Part of a small language model's weights: rotary positions, 133M tokens.
Each number is 128 + 24 x the weight over its row's rms, rounded and kept within 0 to 255. Layers, rows and columns count from 0. Numbers have three digits each. The size before them is the row's rms in percent of the matrix's.

# up: layer 2 MLP up, 768x192, rms 0.112, rows 0-68, columns 96-191
# down: layer 2 MLP down (transposed), 768x192, rms 0.106, rows 0-68, columns 96-191
up0 099:111183118120083125116151115122109121102118139118124153139182133157132138100133110131113128146158136140095100121145090137094134127147146115129114118079157164109136129158116164152091140087109125119106157113131105154131075108141161173117162118179140153122119140102155155130118114089154128146
down0 100:124173137104094170160114111132083131126134110130123156128127146078112099135097117147134117110131057132098159162126124149148135145153131094130138099081113110138138134142146132133140110149168127186115147072152123123129105087112135162104123127168155104141120108151146161150121098176133147140
up1 094:092119132144099136139159140136120149158139119080089138146128116113146173127143154167130120128126158120098127149162153103128123120143119098175164126100124142138171119156075096105092147104116092099110113205136094101116072120115162139111108163119122113128127138108142129139143093147177154116
down1 095:110132104132123080125146144126122081151135138106074175112151133125073165114127148166108142148147116122115118112143117138133122175107167131130109116105149126118105160136148151121128114121144130120103126137164131101095074099108107143103123163143140139115117096145125141119132159092137153168
up2 101:151162118132134150158161116135115152146173099089115130143139137110101122128111132103130094143116150136152148142142129149101122112112158144182112093103119135119120107101120105116083123113173106099130129173115111169106118104096189138127121130177115165141119135108135143110122153090140093089
down2 104:123156116133132138149110130138171154108105127150127115105111160130118140113121120142155151144078158118135156133123104156161143115117103102142175075124181095101111152135160118152110116114133102118142094125098093149112131140109151163171097123119103117144117139139130118135112110185118109111
up3 098:144058167155097133132172124127136130131089124128121123101114145142187149155142134135131123160127132125079124152114109100120104107138127089122148145107152157082157119109115137106098167120134112108121140181118104132092140119115137088156106125135136115118075103094131164132150159125126168141
down3 100:092119135166124126153137098128119122133126142135145127101116092124066139078132118134079104145140142119121178158126151133138184115114113093109117129139124128119136168162134163096129139151126161142081136127122116107141120105129122122103117128089155102056133115146130120125140151152111113114
up4 085:129106155148118147128102129126097140166155125169095143128117143184144142108192104110107092124109140119148106141114076162138144163168130115111099141083124121075133136135120130096130097064117133176120157106101128142118104119106145112138138134140123136124136078153138120144120129115133127112
down4 094:144156147130131136145118171115099160133110106143086126107159135135099143076116130145121098107081128123057158161115170180127169135114147115079125138105126115114134164126192121120124106087140106112116156122152112136100097090154101123144150114147195126117109116194103103141109142163114105099
up5 106:095089178131101135150129105139138132093133036104054169130210116134127133102144159102091100117120149137093127143091127135098117156115108151129149175149122108114170126119093147143131134116105129163167159165121130125111125138068114133099130120122114137128140128105134182155147161124143119112
down5 105:178125146151151112095048150119100116131094134139104155109103125092136150118140140126132103111073081096125132095172095106128133126151096093172095119155112120108106121122145143115128141139081138095142131127121125126132156153176144140112147122112151109111103159122080139117111134086117101177
up6 103:045109128115156106139125146132090092127138116154123137119112134112139106136135144123123103123153130095140121134160109103167095082108099117164133190158062153133114142111137144135088122122124086157111118108141122108131121113140114094134142135165161153136100113099156125131121138128152122113
down6 099:085120169129115103207120118129093100146122114172129113133113075127129141135111122147166148121095110146129144115149119150125136134182134127079146109155125085118148120134147115127148108145198088162152142146148161134136114115108144123118116167132133156127109187123106101153130113145075135179
up7 091:155116153085136106184091126121148111164108109146109178130152146119099145123087151137137091121106163112148143171118100135103105125113156130127107089115114137087094106107110125161093130085174081112134107125144079140131163128117131146112150099155104160115146137130144136132121185085112159114
down7 093:081115088126116131116111153128135145118097123114130132108106129111120129160143195167158119130141107122107177042140105155132116124105127134107163126115153100104130130139117140102119135143103093152133091087153109111135142124119120134124122112108107141099129076126127120126140152098127124134
up8 103:104133110124138082108146097114118126133104093109120132150128130125111117140155111116123110133111119130137144157129103078137158134149158131096120156132149104114169056127088107122077122147110132143093110152135142113102113089153161131079115082136116166104120136147143104146153139114113104127
down8 102:107166097125105115068121133157149158151063126141149089134123123093131147144146147112101115120158115149115152135163122153154166171153104134100109069155208125160127119136105195112131118084130104159140097111132085112081138081097111128129164104075102130142149113160166145132106103157171133140
up9 110:147148133116133121138138100120130165123132151130134083129114097150154145126133115137088096089148137140126130137104133130099137126171126161142099091128118113136157062155141094119071133100181125124124121153136097127130055096106139173132120134137119207081157150158135162153135109119135101120
down9 105:145124132139155149135100124152125146113155149121117126132132112107148092131116187098136117131096149117177168139173147136132128152107145151139077127151077088136095097137135119132140122087121124160145103110124163085127095125168167134106118166070088127124135113114157165106150096104112098083
up10 098:161124133164116149097137112135098143126141129144136135132134126131117153099145130085128127118128149151151123104112156145170079166132104111107164165122134122109120100088146116138105093149103146082161143110090117111133089073124156153118136100154121140109111134130153130069107085140149087111
down10 097:178104039136089159144159110146141130102106104144126098135157133132120158137165171122128114141135112113131129104111145114143128163121106098105109120119169128155114133139114111131145119109104117132113128089082117100150102164139105164131121139136055087140131093163122115113129132123130118156
up11 100:133156151149130102156148147172177110143109131097121148153132113152134113119149139126142138138178108078129099140082097152113090144119112062122103109099128136109151107126114130148152166127139139103124141209135094149063131120144127126113118136141129132122125129129160113091151135124142093128
down11 107:107107128113113115137141156135153147095136158157160119146135090130118118131179107159124144105139153062154183083122131109103143109144088117099104095124131111149143138124115126178093156116126080128124121146148108130186153134155142149084157143134111165132112136184138134112093076089118141126
up12 085:159155144059128132158161135128148119141095120149088111132105124139137143124130134146103133094136117101120126138132139142139120126099118131115153113150075140153122129119143116143152141119108141160107144133126102097149107119093160126102120120199103125173125138071119113096128155070099115126
down12 086:171100121124137121149118134116121137123166172159116166155120134085158118125083134145105142155127125117102154134133139142146133119085162128082128145165112127152108137094134164111125116148158120169097133093117098114150144153167133139128087156134122132099122197114111087142095170141129128097
up13 090:149123116155122124141130144104140100165133146148135116132165168114116121134163095132142119131134139129123079152078108153105105083124142150128102108118105146115141091135114075126155165108071146132131152118121130145148146127088105118154145130136156147102145129064148165105169127113087113144
down13 090:126122153145081111150101124124119113135125154148110152163126136101128148115112131141113142115159116140107126120086121133158124130136156146135074153151114132110169101146148142108119104155157128095121112130133137114182177109127116144131082109139116139107117154157086094135091125141152090127
up14 097:147126122128145155115115152144165177128121105153146151154135148114125195157119100128128069148184177122154099104144136105142101121160147114146128159128150177128104135102136099121104139090135144104148123150116121107117131097141113116113144113137154130113109127105163148043120143154098118125
down14 099:127120122108116118115112123121108139124083137099118134118177104126132143158137126150129085142144118080126117110119133130126158145160089127113114127157138164167147117112144114091113137125135125161095158110118178091136111127114082125126120105144120133129134107132098089113116154112101080154
up15 103:149132141143128119132127073114168156132117126104110149133120130093139155166086124150106140143178172112130090141172129132148137146134144116105121147087134140120132107062109131128087103150121136124073099190168117107139124138109122073107140163114100121151102124100161178141097120140132140135
down15 104:151135128153131145140155125116125141186152154117131124133124156166156150062086119146132126146117113114110147166139150121151171108145135129136160091150103132140115193146127146084089108095167107139100117133138125163162105109102138124095140106122114127113153115126144094146132170143100143104
up16 100:141128135085150118154116089134144148165151109084097118139130103152104136121094151111120136114145126098121149148087101123099144098137114114119125138158130134136119144120107116127079095088137142137110124133101113164125141078125109137122110141113115160121104128101133141171187146157111169141
down16 099:093150148147134128125113129099163151107114080120154090141102090131148112133125138133131118125099127119119105131110114131115130108122076061121145144155159093142111090108131177152123136148153182145122124088170116105111104118122107100142119124163149158119166124116111136146092156135148151107
up17 097:147131154110145119146120134113097154109085116153071110156098115169156136127113137099132163161117189137104115141129130138130124106124132126122141135093102130109119162134123117161102113097123071179130139132090124149135125100140148129151188177158120112168159103133157143147171119148144148098
down17 096:159140152101103159144164100154176157145097136103094122146162121131112100087198146107126114157086122113156114113092128122111137134117130128133113160102131126106135127118114158106130125111157114121130137119150139134148120130104100132117166084123121080174130097117104137148133133149080143150
up18 106:134115186120096104114140086183089135130148106133084113148165155107111161109121088160084117115122114084106130140162133121153123139153138149142118131134127086128159103100109134101105155089175135119064127149139102143092164089129132156114146163155158139158110072137141170166128154128139129152
down18 106:160162134120094140119150132123078113115144137132108119100179123084092144115113102145154137112050117115083109135125133120138085140132124120146115102105076103147129117103125094101154109151118089142111112133116076132106088115104108113170157104145130137137133130163123107120120149147095107135
up19 101:139161162111133159154163112168103094115108089142149132109150160148150149148106099081127139147133148094110136132098151089160125164145089145098116109117136110133133112113128098143145144110129155111078133131103149140147139123133123068118157134131103134144135119086153112115139134116093180128
down19 096:129123140127095159152108137070102154115087101117097148112140105160155129142140147140116129120128145124121118132073060068161117153137136097087104133094071078166126095140072095126125076130091121133106136096116152107147140139161167138151096131108133099117138131149097122130121116114127142138
up20 109:136151159123149165095109096117155139114129113121092118132124179137107149109124101131101162117168147112123132134146155183113123112117119156173114117090101119133122116134143121119158176084170133157087141125135118126148151087098168097111124114130143153170168140125143152185119130113108159107
down20 106:148136122123142151113106109143129137104094127087140101148153143159115120088125172142105165154130131078110107107140169084114126113085115103149145127075107104106157118111104157139148137087170120149136113143125067127110125100101122125148143137108123122119178151100137149125115104131075148099
up21 085:147117126144112082156126108125085106109096070144084118149135140134127161126124136100115082174100145111146097111182142120122130095138115131105088137129104106099183152117110110134110123067095074146061095114145118091123154084105138120125168137168121166115139152140134137116154144136103127115
down21 089:151162115107091094149133191132115159121088109156102117149129106141131150144137112157134102116080159117040154145144149169100145147133147089129170123159121140113102167090160149097150128118118122167141121129151121146195101129130117163137129130153116112095120157124099077139112127152117123131
up22 098:103159121132088150138115135146121129095159096145132124149140137113106160133111128133123112145121162132099149150133123073114106141122112137131081124147143161127131136130102132119123118128137144108107099135158140154161117139153125093131185162142107151145147171107139120148104174121143143085
down22 096:125136156138164147145153116113111083138175098168127159159157115136130135138113119122159150131171146146121137126105098100133136154100151126144107079119122148151120119140133138136118130152112088098090147086129159083109151115130134107144127081110106163119108146129062128136103150135158142151
up23 102:112131169139106143128115130162088160132136120107129118133168123120135124121147109124135144120156096162123145197138143114107131090116129128177138124135129149152174102146127101118121190134105144102119138133155099159136100148154154103134122064142080176115144101123134154092205140097107150136
down23 104:147107094130116143108137099152145082135133090154131099111050117120117129117120123136101134104134146156128146132083122080150131112145136110138139117108133114112137119108151165102109120168152145125130166117120103121145155098156138151085084149109067136125129161126131175095135107160124139136
up24 104:126147156104154138135118142162170153134179134091132134142147132136142109094157102120101133124117123112157124147135146149145136137117114128134152132124119105148113127155114142076097145134164137110131118153099128132126084058147146125111121095181152190110126141154124147166142133114129108107
down24 101:144136148100087136091124104127169137115133136146155147115095134116127127133091153110135108176098118094101119124134123119147158145118126129094159132151109113124090148122110126127157096125133132123123076125141101114114110108167151135168147146099149128137153180118160115145112127102111142108
up25 105:160152155179136137127153142118143123070171152136102126116120138137142103132139104149093126104152115097125093162141118157129086123083095128149095148126124161106142122140122129125138170120147136166159144109133137102161134131133129144139124131139108122128153105107144159120110115095157192092
down25 106:173134115157134145096139146145106142135097116141134136148110120117146134142081133151117163184103108108166128132126143084114142115110128206090125162111175120133149112168105148104134129124135134155081130094129136143146096087124142144152147089105097126158117158132147131139098166058140089151
up26 115:124103172124142118148158142176132087159139129121133125131143123125112150132110128115143159104162150122129052131112133100170104105117184094170132143121111118127141136133148098100149144138136139165129105122113098154134081112110125088138150099130120205155159137072148130136188116105099154109
down26 108:149104126149102170134132121140132130169139111095131135145152133118160102129147154120150136132155123110112118090143141075105110140124102113120152164112144148137121136096199092122142103097136117160128133110093102130148120119122094133151123155151144116099144133089094101137117163080152129127
up27 105:128087117113120137116117138133133123139158148136113153124127151136150131126126167082107121103149157139120136143145149155133116134134099130149077142164115163093103130121112124128137153129127116153138160144151116126150168125101103133108128110141123171122089119150116147156176146129135130081
down27 102:110157133148156107140096118119126120153146117114081121092162135135143133143104114175145134128107085139102122122161148117119153121102150124158126132141124124149093094147146140085137106119109125121139129094099109148125100146118133142139063122109171140081150091121117133121107134084138137159
up28 106:081144133130179085141150067145126113115126104137100096130129118124137135142124139136077136140155116088138107170101125103177148166138094120129126112142114143147153132109076137108096116122160102083141114162094110158107113130126134084105098117122107123140137112083182162154126152130158135131
down28 108:128076131154080113124116129123135110107093157122122150136181141115118142131173094122106099140106131116101135143110182114139096142165133158110135133149101172137130144090118143112101103154143151129108158122142146136125131161170126121147063117168118170176092120141136156107128136118144127126
up29 101:121137152125119092135110092168097128115145129132109104142134115197176100144138142147148161058134137138121117151163135150153087118130132125100164133140076101130152094168117111063136156102152116133098119124119160161114122148110153164123129163106129151133151142158126135158134135145106132100
down29 099:126124066107116121141104175139079141170138160126152126108172118123144131100125136094121110137162116130128135177117125132149124103129159138144163119135169145171126148139147126162127140129177137141129179125119169127154136127144109124150125102154123139090144087145098114123137090138150117152
up30 107:110153146143149151124154146173096123135123114159124136180130159151153149167110109080125140134101201101149146138126099119110102134102112091132126098100126150122148108136104139117160138086148118143131108139129118125096136135098118145136117142148149105173136139155137180112119123156107119110
down30 106:057138146115123123089104062150096104127155139150143101136119122120106156140129110100131142139129128152134123128134095134119120126130101102082167101130108132127139126112124118141151120127092137171172159117161109142108114110133140137128096113139108143132138192130143095122131088145150118128
up31 094:135112165081083090108103144126136133158158146105081154141134143141122132116114152147101164132130157149101145149123140114088129078152140111123149058093123107131137135133125121136095125113134105134125148131135147155149127118137183137149128129177085131131128107161136151136144126149110157123
down31 094:146161130110144155103060147158127118134088110101121097167165104107113129129162146167148152136114111121128158165125137148061155137111086160143151116112141119110124087154138114138117103130132083138140105112110107115138126148128122136167139128116116119098138119107087150140140127149115135117
up32 097:143099105065104125152116126105169135138137120127123128120149165127089105109152098134101106154105123165157094137157127124112136121100104134122108149105125147164145098084097085119115157086102125145144133160106141125071117094099126085141095147175131125157110113136138128128133096067107117148
down32 101:124137147118070136147119132122107105119127125117117116129117097153119140106141110127126127137078106106131126114127134076122154133115113176128159105096125128104137194111132093177139123101138110137107130149088137079141114134083146099124124115094117111208126143170164170128157136103139122147
up33 104:151149129137108129173137147197120169131152129152150110152113144144152119107169137116067126101178113144127116134104141085121135124134123109135095147109123134142134115112134125100124134107114148122153138141157099129086140119128154130111112131161140113155100147091179130133149137107156086108
down33 104:146125143086157118110119109125130150100098116154149118128110118110096094138114149153142153131072173153120116113120109115113141141093130120170120116143142134172122127113091155098147142106131168133137132145112123146098141074132141110105113111081115129098119184133130144117158135066157130094
up34 092:132094151088172167161100136110165193122154110172156142136173113130143129145142152092126089115151143144145127142149144105141106116136106139143179145152107099120126141068129121123156139117132160140132063166112138120092154163120119166100136102130141129161124094129149177149148109140125164086
down34 094:120112147154136104155131109135138135126129095175112109092139103103099078151135123164155111125106126119091151142157146130150133090131113098135158080133148139155119161158120134103101104151165092119143132131106147133138143119135170101121126093107103150162119095126105135128124115123096173123
up35 105:135112120057105096154105081126097124120122151091134102166148131141150124170120154095126106119130175156137120131167185113115100107124081091124137149159127112109196108117132138139133150126091166148126146184123094132105094138107138132094177138115091134106114103110150127135141089157145086086
down35 102:138164122114116065105127101144096111158173113136115143092145160126181111137115117104167120135101127106130100148115145145100133178105137095090130162158129134156152081116115112126153109135122150123147139109155121101144111096132100162124112161161087168129129097103113099117115142091150116102
up36 097:109128167148153141128161115126123144144141129114129127117163125156168139098123109117093100137146177163127138165126126147127130125156118149147097122135121105135130088109097131134136135132136139191145175151109114160085165091173123135088133134149123161171119094141164129152159110111119112131
down36 099:132204123141140127126125156147077119165134107142130147118128100142145146130138164097156178142125144141139104111163121157132145130156129102140188112109132105177122116147119123123114134118111105132114117136161102157135159097136144150163144108111148128092115138159159123167120149162128084080
up37 102:149127142125122116138133112185114130166154130125092132127151135163148132140107100141138112123166116123161089156159118085142179149135134146087096087120142174129116114154130105115113126080169144106152149165134106121120126135117169153111126157123113158099107118128168171127124125121142138097
down37 102:136172121103104134131132150144151142107136135147122104167136160139114179094085157155098106157132115148140138075148127166156148125120095166144107117103093148114125149133121063111088061163122158140100154138145184097114111112149136139096086113155111122143148157101128091118129084112089139160
up38 118:104117134120146074153145141132170134136145098081112139158130131123091134162110147082144148126121148126171137145109124135150132106126127130146123087100139187105112126139130057105107157111119102109149175143087083122127108130120150146124192116147122152162153110107138151144145103116106157097
down38 108:137129104107129148127116123119106138115112128105125138116114119096137155142133115134153143155124090089153153114150149119116116090154131127095150097108152105116077169172054147116123137131153130119103130144147138128159140104131110120117095131119114130169163156113150096124188099157104132161
up39 083:132085180153109096138155122143112131117103094112137112130120133086170119134154076165112123154133146167091090152127133125058139135119117065141167125097108108129133136122153126144078151115091131120119125159169115106076139156124149156142153094178134127194153130123130107121136087144126082123
down39 087:131107135138127116138163144118139106094137148096123151134143121114080178139130083173115147165143158140106129160111149137136142120173113113139157096111109121163138154151138161115155122118136089116138118092115154100142124120126144126180167133101124133086128127106099161108143121128122130205
up40 086:121114124143156099146108088123143117168132082103086106151144128173114099120099120125121142136160157135156147142145180164158152097127170127121121123086126139090155132117116101120131130071136070159079131136090135138132149116119141158112110163114107114094127170147137172121179122115114135066
down40 090:159166139129127073105112111147142094116105095157133154174144109155103106133148144122165119159096144102138108095145171149110172123091158139107136112135154104138132151133189129134157100119164105138132100131123116132134127134135165151114133090159155121120125131145107150135140152165128138099
up41 095:116142111142162083191135103109169156150114115129146110131124134142171136163136115111139122124176154138159114140139137107111120123134127112172152093129142114119163134106128153090126112095130158111134144165126153124113112141117153111105155128141146118138132109097133132118113128167133141147
down41 095:125122106135127104128098142096139097154120094140100102125087111074160137135134132149123082109117114120126157112168141132143129134153114135115120104149155104127102151182127117140129107149097115147153119124156129120169137149119117156123127112161095132149139142132103108135133195144125098178
up42 082:154111136084150100122145086143165128168121114161168128090124115096142110132164117082142119135108156148110082158153136153104137096122157081113133129129112138136160098134088134144119158091095148151143149117118082139099159145133124138096126104118157121123134115064144112083151118102099127100
down42 089:134105103130103142111141146117128116103122144127153150150147108076141128168125104142111152144052140162118107113154116186087097101131153162103137095211100110134105164080116140158113143125159126137108105124131108137095157146149115135124139144109174143111076139154131148135095139102122113135
up43 096:136137162135151111145116117122094103133100110107158147143167110107127093125139104108110111131147095154122119162112126098172128134115138131168136119175128108137108137111105116103152151115146102099142090137097124155126086120138120120087121116108102111150107134148173183161149150128147134088
down43 097:116146142158150094143134123141086158143142093086052085113146120116134097133111142098175127114184097100107136172096150149097175132151101159149130123133139142103110163126114102143123122145156136145121139101146170137172158110107107115134149096129084135125161142148158153148125109131215088156
up44 093:135148181108161114132158128166162112142120140124137129106151128132139139131102084150107135142186134105119128158130111157150129138164141091118122131130129079141124095105143150145119109080099145129148124133135121151149096086121113111083130141127107173123103093162137110174123183124137154146
down44 094:128155155121109141142101127108119173127124156128145144115168165135141122084109111126171104120118119084095159091106153098141110123151098117087116119149141129131179104114133135134130083090115152130148154115109182121132132124158113135109135134108112135157152098158160108129088187110169148115
up45 097:124112130138104118178130101154123139124154107166153124132164148134120106124117107107105185114152133134128144150148097167106128173140166129173095145142132160150132112107112122127076124086177131141150132130171141148105166150108148133124158101141121143121130124146134113130136130127079142137
down45 098:162126136176121137122134086139113122136131142152151097142123111096119120087118117127130151132134121047139125126157153115167145181088118150100086099109152132129083151105119127117116124143164141103133121148131149167119181106115146086145145087136148091084140158148158132140133127145138146130
up46 097:089101164111083155131114128135119110086127137139102179131139168144118107124117095069113168111153126148124084137130192114133165115111109131117111141119131131151148075139121095123082105125149161130121140140121164134149128124151122151136143115141118167148122130180139163154137134129142156118
down46 095:069120146118124116174114087124103153113159163120122073142132130156096092162109096122134125154140086131100139129090134163125157110119157115129109137154129120137125092132185098155072122129145158105123120164122133163140118149157128115130154152147142160107111139073124087105137144113148116126
up47 101:131155138135153132129095151122171147108137120135078141156160157148131138123181131107101168131093134142133143149102166092139082123121117129124150099145123144143118123142094093127108144154139135129110118139102150168156117106101144134147165148118093173113137159104132186105151128133112113143
down47 098:150154128118149137105111153110111120110079100094169127131135140183137095118137108139124135182138181097144193114160111162131160108157140132135131101112140092104111079149124131110117154162143132170183068161128146153120128158066111175127138109123136109114143203134110108133155140163142120144
up48 097:112140156083116087142119173110120135151115084100105160150176196158096110099111159127144130130109107175123127141129112098125107099087146110115150120131129160131150134119130093126147111130135132165137130111094130158122113083139148104076106136179067117120080114129149139095163129129128084151
down48 098:119125140149152115165088139146116105113122154116124121135059148102125137154150118161135098120109149104113095111139139184170136144130136125121114077090122139119117107079167118139112107172093107078067170135129130143167153156180129134127124134118138121128117144149129140130120106121153134100
up49 095:083121134142122109133130110108167115103125130139037107117097145135143127142156146152088183138144148108070102138120135137122115102109121136142123101102092119132127105155141131083132108131085146152125139154122135141131154119121119091147141140160128122104106114112193136171103101137159113105
down49 097:124111131122088117123116105149123095100142097142121145142122129113083121102138157131117160138128113125135175113140145118135108121161158134120140127147116135148085126101127163123138106107150153154131097134187137150110113143159140157077117161169149132112121111139157151136138148116090121120
up50 111:138153124148107102119132166116120092098144136079128086136142102128143155181131111136106130166118173162132106128106113108138087113131127102109157098104109157118152126078106154153134154122134108136144132136104160113093071094146164135108115135148135134154167117091133126141115135127121119107
down50 110:173106127134079127119146111149165127111118122126154140141147110123117096110188089145123133129111142113167113150137156137099113129163145140109153118177103149189078134135159119110092099147168131135128134142173116087126094126145126141099130138093162162165123147121173124094087089087098129079
up51 121:101075149164089112128159092164117120110148132135119129147139161152142135095189119136098159091120135108125117141148158116123110104092135137137079094105111148093115118164138069114150148053121120150104150128141140123098120131114134123157153153135136157129154144131128126162162133104108144077
down51 119:113144129137138104100091129166123152121139099085112108117106181130084106120107116121134117126130138121099113171103138161124168173169126143118157102112115126122098138105127165101179155167131089144155163099117101109158123124120085145139136121113099103155143116099150106135160153152118166120
up52 099:127137117096123108160158128122153157098170123077123130091138137143197124119145133114126088125159108115129116186149125144109115131123118121126085155135121108145138077121112110103130172155116142159153150125137065110111126141126138122129127121107080138133080128102130179135153146118133106137
down52 098:154138142109137148105136116133143166150157110128161137122113178113179106107130178091164165123142138153104145131143149138149119147139164121109114151140100150151115136121140132126142080181139140123087086032094129099152161085112149137116131127109080103166151114154115141141135172105151131101
up53 097:120128129119112165145156111135126137112149128148109108134136146128147175133172141119107148110125137136135071110095108172101108086149140137133134148138060118139142096132095103094085130098133133082120152156137120151135129095108147118120127140155102162140128076104118096129164146113161085128
down53 094:128110142087139106114136149113126127134087133142152098170103139100121113128149116113118122153088150124138132107158124157126133104132117130139148147109140098170135095116118125131126094111135095086087117132077142147114132107129107119129141132120099153137120182139124142084127129122099096151
up54 094:094132139160120141095132109133098144089153121144123131094132128132116169133158124153116095114160134123140133126160138120136128105120156166137129102138116092105145066115116127154156160114121122150111152121133125111100126140121162115169127089139101171105166126169109145127162107080144104108
down54 091:128142119155154131124102121144119122110130148116163140169089134142158132125129115152169128129130110118084127141088094083148134128155145128136152131150116147144122149162168148124107149146154109138108160138191146117136124128116133108113102130090099092176115087113159131143137102161139132169
up55 109:140147127101124113148121132178112148100166062116121097138138167176162178161147143127151129110106108149111127135111136125127073134078137147145118138162122152106165120092101127171102132108179116126122138135118141102092153130087144116126126157132120120154107109131149120165156161122143110132
down55 105:148124105113116099127122105119118118096103124151161104111116140083099093144113142127140169153113123105131143138135136135110148073081134119115116121153133130096146135092119139117112146109114153168132132118092126137152121153149189126116124142085122142093098130119138092127163169096125135161
up56 092:125166124112142123112158092151146159170132135140110096141110130107157149146107114137125177123119143137134148176094099148156124110160161082163113128127117145143098106081135110140082119160121070124145099146161134147127135114147153129121105142127060155132137115120142104086139152141088120130
down56 095:139124081146093116079126153141121135126141122137148153105104120186162124117157129119110123145121139081110104105118101162173133129094121094126155100118111142128115147144155119120148129173135161091145164122093171144138072108113105163130128112148119156122126168141099124109134137109133156112
up57 108:150134194107120133167112117093114132102125116136131102136208138137135147148127109078094113129172150118102096153120122102120104092120149124100141097080103157133107122108124075070134163134117095141093128144148140143137144165090161152145113156129111143124128109137161085121168145088110112120
down57 110:120119105128101142109115124144140114106135168175159072127143110122142148102096137162116158145133072153135159100136057125134142125120129104123154170138124143117082123135104180106137135149123139156106125115144142160117078100108110167120127121115154145089140152142121144120128177113135148131
up58 094:162101145096122159131131130113133159104129125108129123170147168129124156144118136083118110156122136138121126153076121142123105147121109139156140126143120112072092127091105130147128114128148138089137125160087155133102120109131159102116134153131133127129102156114126166116120119148099118115
down58 096:144138165130137112134153166114102116113123158146140082075138118103083112102091093152137108129123144097091136136099136141124119111134127123137141151124120119083135137174106138155127152135129129210106104131079112142141136089114121116129104125168199130146117136111098141110122145130096110147
up59 094:113075126101093156132073106139164147131190152090124137153172166139132106158150122115097131108122139150143125172134126094139112133141137136161163093151144130086127126114130141165157155136145117142152149158147082127080141139120151161120135105142136130112174117116139122143125152132167164075
down59 098:177118114155093193079138188143140105148104135117145138122172114105130129151114103137132092142115163151115135152160116120088123127142171175147137104124111127126122109124144143186135125110102129107112120145124092156141153185115132146156136123101124123165140111100121151128117160102190142116
up60 093:139128129166161134160183086116164119105103139109107133120134102135149109160174099153137147167139147126157140141129108104112104073138138093148099104133159147111126092094093134140110134143170158115152164128093100103104094105133118128102144141111113148091124142113167116102151112140145119122
down60 094:143103111150133086122182082098120116138098129117081125102148148108110094150146098132167144139121134116163120142122138106133140102121098162133133139156209129128133114105108098138117135130167141144121147101149133081168100110157135113064134102137093141095147123115157119161125118126148143153
up61 106:153086161124148127115108137130132121122139114065118138131134147152133144186114085081101148123120153176110136141149137087144091137099124135100168124104125108088154128156099125129159123114137142145105143151088123132105125135082152086116107091110124172110103122133141174108123096150120198104
down61 103:141143118143144112163157177131130134119116173131131111125135116102127119131102098129141145108149110101140149146166140158144086125117178129108139161110138157115137148143144158162128135152120155098100157190119101085153087128142114123136142094109168147119116155114096115090128121122119093142
up62 091:128087131121131147102143093112139146138139112113127150132133126132167140126107166140151119109143116123128121121126150102157163031126169149133121163141139111123139129149096134127163144127177076130149179122132133173137136104123130133121141152148100176125139117171143116127129125106108119100
down62 087:109135104136124124136135124145120097177134108113117133104117121129155140117137130119137137132100092154189137106134150158120099161145117191128129106151157109104148152109136114163127114121120090154088175122113155132112117154114102106133113177156107137151152098151095128166084122143136100133
up63 101:110136151112115148106144113096157134103119102117094150128142115173112127125125130152134200118135102117142109152154136152134117141160131086185171124089114135153157093135103131148133188107095131149092111128137123135142083153162120180123117068158118138112121159073131125129170134144088142112
down63 100:101103098105108108068125108156117108125112138103062152111113120105143102083136116135153142154120150129145146145120082127120163123131127095121120171077150160092128122144121140166092114102116154122138140159141141132131130152110060116126140109144115139112107174100110135132137105120131119156
up64 098:141107168141119151112140119160144154137140103116123120167155155100170151125108153084080144108105146151163109114102117127087127070088154142187103142163102174083137106098132115143155166125115156171172158127109121117105130136095133134161130108135124155126163125100129124097158103140099153119
down64 098:142116103144119123169167116082124112121117134134109158114141162158107136131114117150159152161130099134115106156150134187117081128109141116148134099143101097123140157144135142081092122103126131155128127137127152167108121183146139099109123149097132110172144145141137127164099145126089138114
up65 097:130141127089153122172155137154132105100139132117091109126169116121141139098173187148083149160115139151134120129128115160118150127139111119130137123128127114130133108139135131094139143133074131107105141158131156126135138110115143108085114146125141182126131085135127099137139105116112158144
down65 097:150159130123113117143180151156175100148125143094108115147118156158129107109168190192102098157122126087120150107150152121102162123125090094149127119132148127145138134124113149125125134155161111139126101120160125108109133129126133125143161152157159111135114131118132105136131107134137121147
up66 104:158112125129078131153129137103127109105088071099134143104167160165103119130115082133123168154129123125126106153135172145119131136130112110126141141106138118142132103089134130111079119126123145166133151136131133157112150137115119095085152118134100158141112125124135149131143121107063125105
down66 103:161131140127113132112122126094130150131145126135115123128147134142178100137160155051116133142135141137173145143109139096102105142120136121142093092157162107101159116122099143098156126094127143163153125148113090146086139147156172109123112128188118083151137174146104122135147102098104150104
up67 098:099177137092147140144162139144147116098119119176079151176124153128119130140157121155146130098166189115134119146150086082116140151123082090144161127138136122095142141122142080109130110121124088119131120145142149122111138093105123150159122105156139104178164099074146154124130115139105100141
down67 100:114134130122121182081134099110075182121105122133142107139118154126124145135152175180133147078160142136104158141143095161125128101117180117157090129136121091140121176140090118108142118149113138168101163142100148120142151117143165137201138179117119099127130096099121150135143140119115107094
up68 091:148126119126160105103141166102162112133115144134163087102132138134166103106158127138109121159134136176124125152122106141167155108117143135106146155116126135090132104130127137086162169117101108111116108152162100106161171084147150082097105100135123143157092077156160089093134166113148117131
down68 094:127135123122124121114116153119090107165142153147127088107122087112154130133121119148192108145131139117066105136100155134148188110104161142114123151152118149132156102127113143127126140103123157137097146186116157133151134144147142131103036141128097127139110100125126113136165161137105140135